{
  "n_layer": 10,
  "d_model": 640,
  "n_head": 5,
  "n_kv_head": 5,
  "head_dim": 128,
  "d_mlp": 1920,
  "vocab_size": 16384,
  "activation": "gelu",
  "norm": "layernorm",
  "norm_place": "post",
  "norm_eps": 1e-05,
  "positions": "learned",
  "qk_norm": false,
  "attn_scale": 0.0884,
  "bias": "all",
  "tie_embeddings": true,
  "parallel_block": false,
  "init": "normal",
  "init_std_qkv": 0.0236,
  "init_std_o": 0.00528,
  "init_std_up": 0.0236,
  "init_std_down": 0.00528,
  "optimizer": "soap_variant",
  "lr": 0.000995,
  "lr_mult_o": 1.14,
  "beta1": 0.95,
  "beta2": 0.98,
  "lr_head": 0.00543,
  "warmup_steps": 200,
  "schedule": "wsd",
  "decay_fraction": 0.618,
  "decay_shape": "exp",
  "final_lr_fraction": 0.0,
  "batch_tokens": 262144,
  "seq_len": 1024,
  "doc_mask": false,
  "train_tokens": 1403000000,
  "steps": 5353,
  "dataset": "wikipedia_en"
}
Each number is 500 + 25 x the weight over the matrix's rms, rounded and kept within 0 to 999. Layers, rows and columns count from 0. Numbers have three digits each.

# layer 5 MLP up, 1920x640, rms 0.0444, rows 684-766, columns 128-159
551513499522517478508517487501532509532522524503476513508486492466475470483508496526510467504484
503494522489532515479487499498483482462471456479537536472491526517470528510464503507467505519503
490469512494531532469463468506515495505500460509533450555461509524499564492502540488452507487507
498485510487516495453495477496514530470495493514493493529546474503469497468516490516451476487510
531539486446524514479474506499526527473549545468495546550499465518495542497543462457470520460535
481540532523527503534489500471484523526477480490463521534524524489480495505496504533478470514498
473563539532484550516484512511512551484503505491509480489530539495539514510462479469535465485537
496501489521529450499482525514523489466474535531520527508550518492480511514493485481495506487485
533497473478500503513498501495486481493520465527471500497500475521470551480512491502512497496499
522517508496484490465514509467474557504513503496535473555538494498523457509519569489498505467501
481481526483488510461502500518519502484458491468469463460492483506475526547522464466456551507441
528488490497529522478526505480461509454475536494496476486497512521511517529502494479522503494492
515496518514506529517463502506493490502522528465517503496473487472538503497529485459512496503494
514485510524502505517474502482475529544506479483470471505527478491484473517465477476521475468494
523487478517493492494519528509508515519494499528469516517495561506530463500504477488531506455485
460488542467518454493487535451472459484505484472485527468494497494494511545475480492474510496535
494536549487513449460490500544476513544499536497530539597502490513493477460485494458515503520507
451472530481502479439479475516463506520516500474486460508537524463462502514481523465486529519505
484472479463495504501492506509471469457508509509473441497429543479515528507518514490530488492529
482497478457490547488472502532504492529520483463463464482518515494500511480477506533536486482466
482443437539534494469492470510456514493528515477531488531529445471497491520537494538488490465493
475459502496511514471500519492533518480502504517531475503530505506487537487534508495499505479469
493488521499519530527505483504545479478491489474463492479552507496472490475525465532526473514484
516526454484556511481504476504518476531539503544551479484524456483525565495540446529513524490466
513508524508479509477489524513480610504469532543535519530486445559536473515441509546496547523479
503486519554499473495512485515494526450509491546512479450503486464509458486518492541494499483475
474496532514467494484488512497502482505500481469517500513490532512503559484518495502511478514500
491521510479543509473534518498467487474488524534532465498521474493497536451459466507468549467509
497473494489486481509507480511490527524508508473489502520510451509499502489495467482506500492476
479478518507504489454515529516480526539481450499505469469511550484485499469496493513558521476507
517492527455456550525507538523493483503536511495513556507455489556509488470505474505520463465469
498510476494544544486502497500539499537514472505528511500485450493491482490523507522482492531504
458538498485488484494481509473499491534475525464470490515526527512483516505470499502495502501511
435519507535513501508494487478485509482497525494517534508521515493519542469474492527468535486464
496469463487543511496470475479458512512529478477541503487508464476501482516482492511526514511482
484445475470473451542504491501493463506472479521532471481455461497486542502521521455520492501473
465450565457514521444498491501448501484487513536456534515460468522533549512456490514477453444494
458470553475514535532506494504457485478483480510525528489555485525464455509520453559492510548520
468506485495504490509492529496514490497489510490501531509496508480487465470500478474499490499499
534506507500521493452508476517495494501535481506499483502476503531483478489533521483492472496513
503497530473505514507466504511500468519491460521487510503517478522514505534536512496452509496453
535511504526455513550478483438464492496550451460455515467502494518482529514524469512523473524510
491514445502524525503515520470485481486491503462486528478488521490509498494481425487465555517522
484486496506483531460498527498510497492471499527586478489496567472522492537457496507531503475491
528487527467481474482498505529474496572469489508500484491487475501545494496540492504485471442508
524524500503520482502486476475481506544471510507468479499543486494509482498535525456485526479495
498508479504517556539453494472496493506513493519479530506465545556490511505499486489484531501485
510469481493509475542537494487489494510465540430452488510512525492509486505509506485489522496474
519476508509513498479482503431501448537498510494476509520492474525489492469509486465505549463521
474478489531517465500478519522490508482481499514505537460535526483513479517554506554514502466535
514507463480511472502485542458461503459504504490518496463448547511530466494481505465533504487465
517499445564496461538479506477463500471485484445552501533525507508477508493514505476446458476534
486494507538514506506467497528488505507493484492517490514459505501494494469475482505484486512514
514468530451472514487514519483475545548502466479461505519482491528498563522519518507514479481492
520541539427489495484515518510453511454488506488503513458521526489452505515499527485486476546515
509517523494508506498492529521481495476521533532477516492487484532534519470507520519513482480480
492556505529558479511478485503497490545536529498490480462461530473473507460496524498510445486510
527457443485478509480536465524487587522506555506476507458465507465508500516508490518480541488467
494491456486514513515501470480482553489501533539480533509522483503533487503482492540503525500462
488495516468527495485502462519477513494482505483460475482488510451528525452500494520493531503486
515497497480490483507539470537526490479510520454464473511523509462562513502512527511466509479498
522560488514477492490471479456496504509488527541483493487445534547491467470459526509480527486515
477519514525526467499473501466502508506519435517545453489524500509547535487562470498512509466459
497550538497520512506493474507490489508480490495503508529487507519474528513487480516522477434532
516525515509509547490502459506508480484478492496515485502499537476556495492476499533506503513483
516588496500466456496503475496506538460479527500510486482477521509505494443471539440487517536495
494505471480516444481520536483512504519476487503535522482530528458489579504497488503485514473493
470559525480472532499497484510517498485487488479568487507539479515514500511454455523513544514491
540500492490483508458527457486540483504527487524461489539454538493527561517528541496485495466486
492517445488506504480494529512461487491474535487530472513550459491521507527517473549500487489487
475463497486516530483499505491523578514496521580481493496510482463464502516498491453527469492485
475483487510451514504544501497518502492531495496534497497490497453524500507509491498516549468504
490511474477507521504549487494525511507500517476518492470446515448529460494489451545497478461472
507509491523504529495503546509478534471508514464491472499505558534470551489487489479507475491481
538525479539566505486496493505497492467505526514518495519475537486499535501496492516457522504500
500527498495479517489512488520492550488492509533495498507476491491542495519485460517517479492505
508468484528547505519503492473525492529502502527476479541516464519513485473493499494538489518462
567480492481480463493493502533466549500443493473557546448518539497474444451498489498526456483493
530447525490514493481496498532517523505538486544483482472513486485534503474515509507536499471470
495464511499513511461486513486534481546476548502516417539495503535502535535507517496531493542488
496501506512487500453479528493511517512536517478518485478491505549471501503486498522505493491521
513550484454482509524450530489445511515508517553519508531506478491532482518525462520514496502474
460520538480491484501489481497545463514505503484525506502493542486496553483490497508461486555525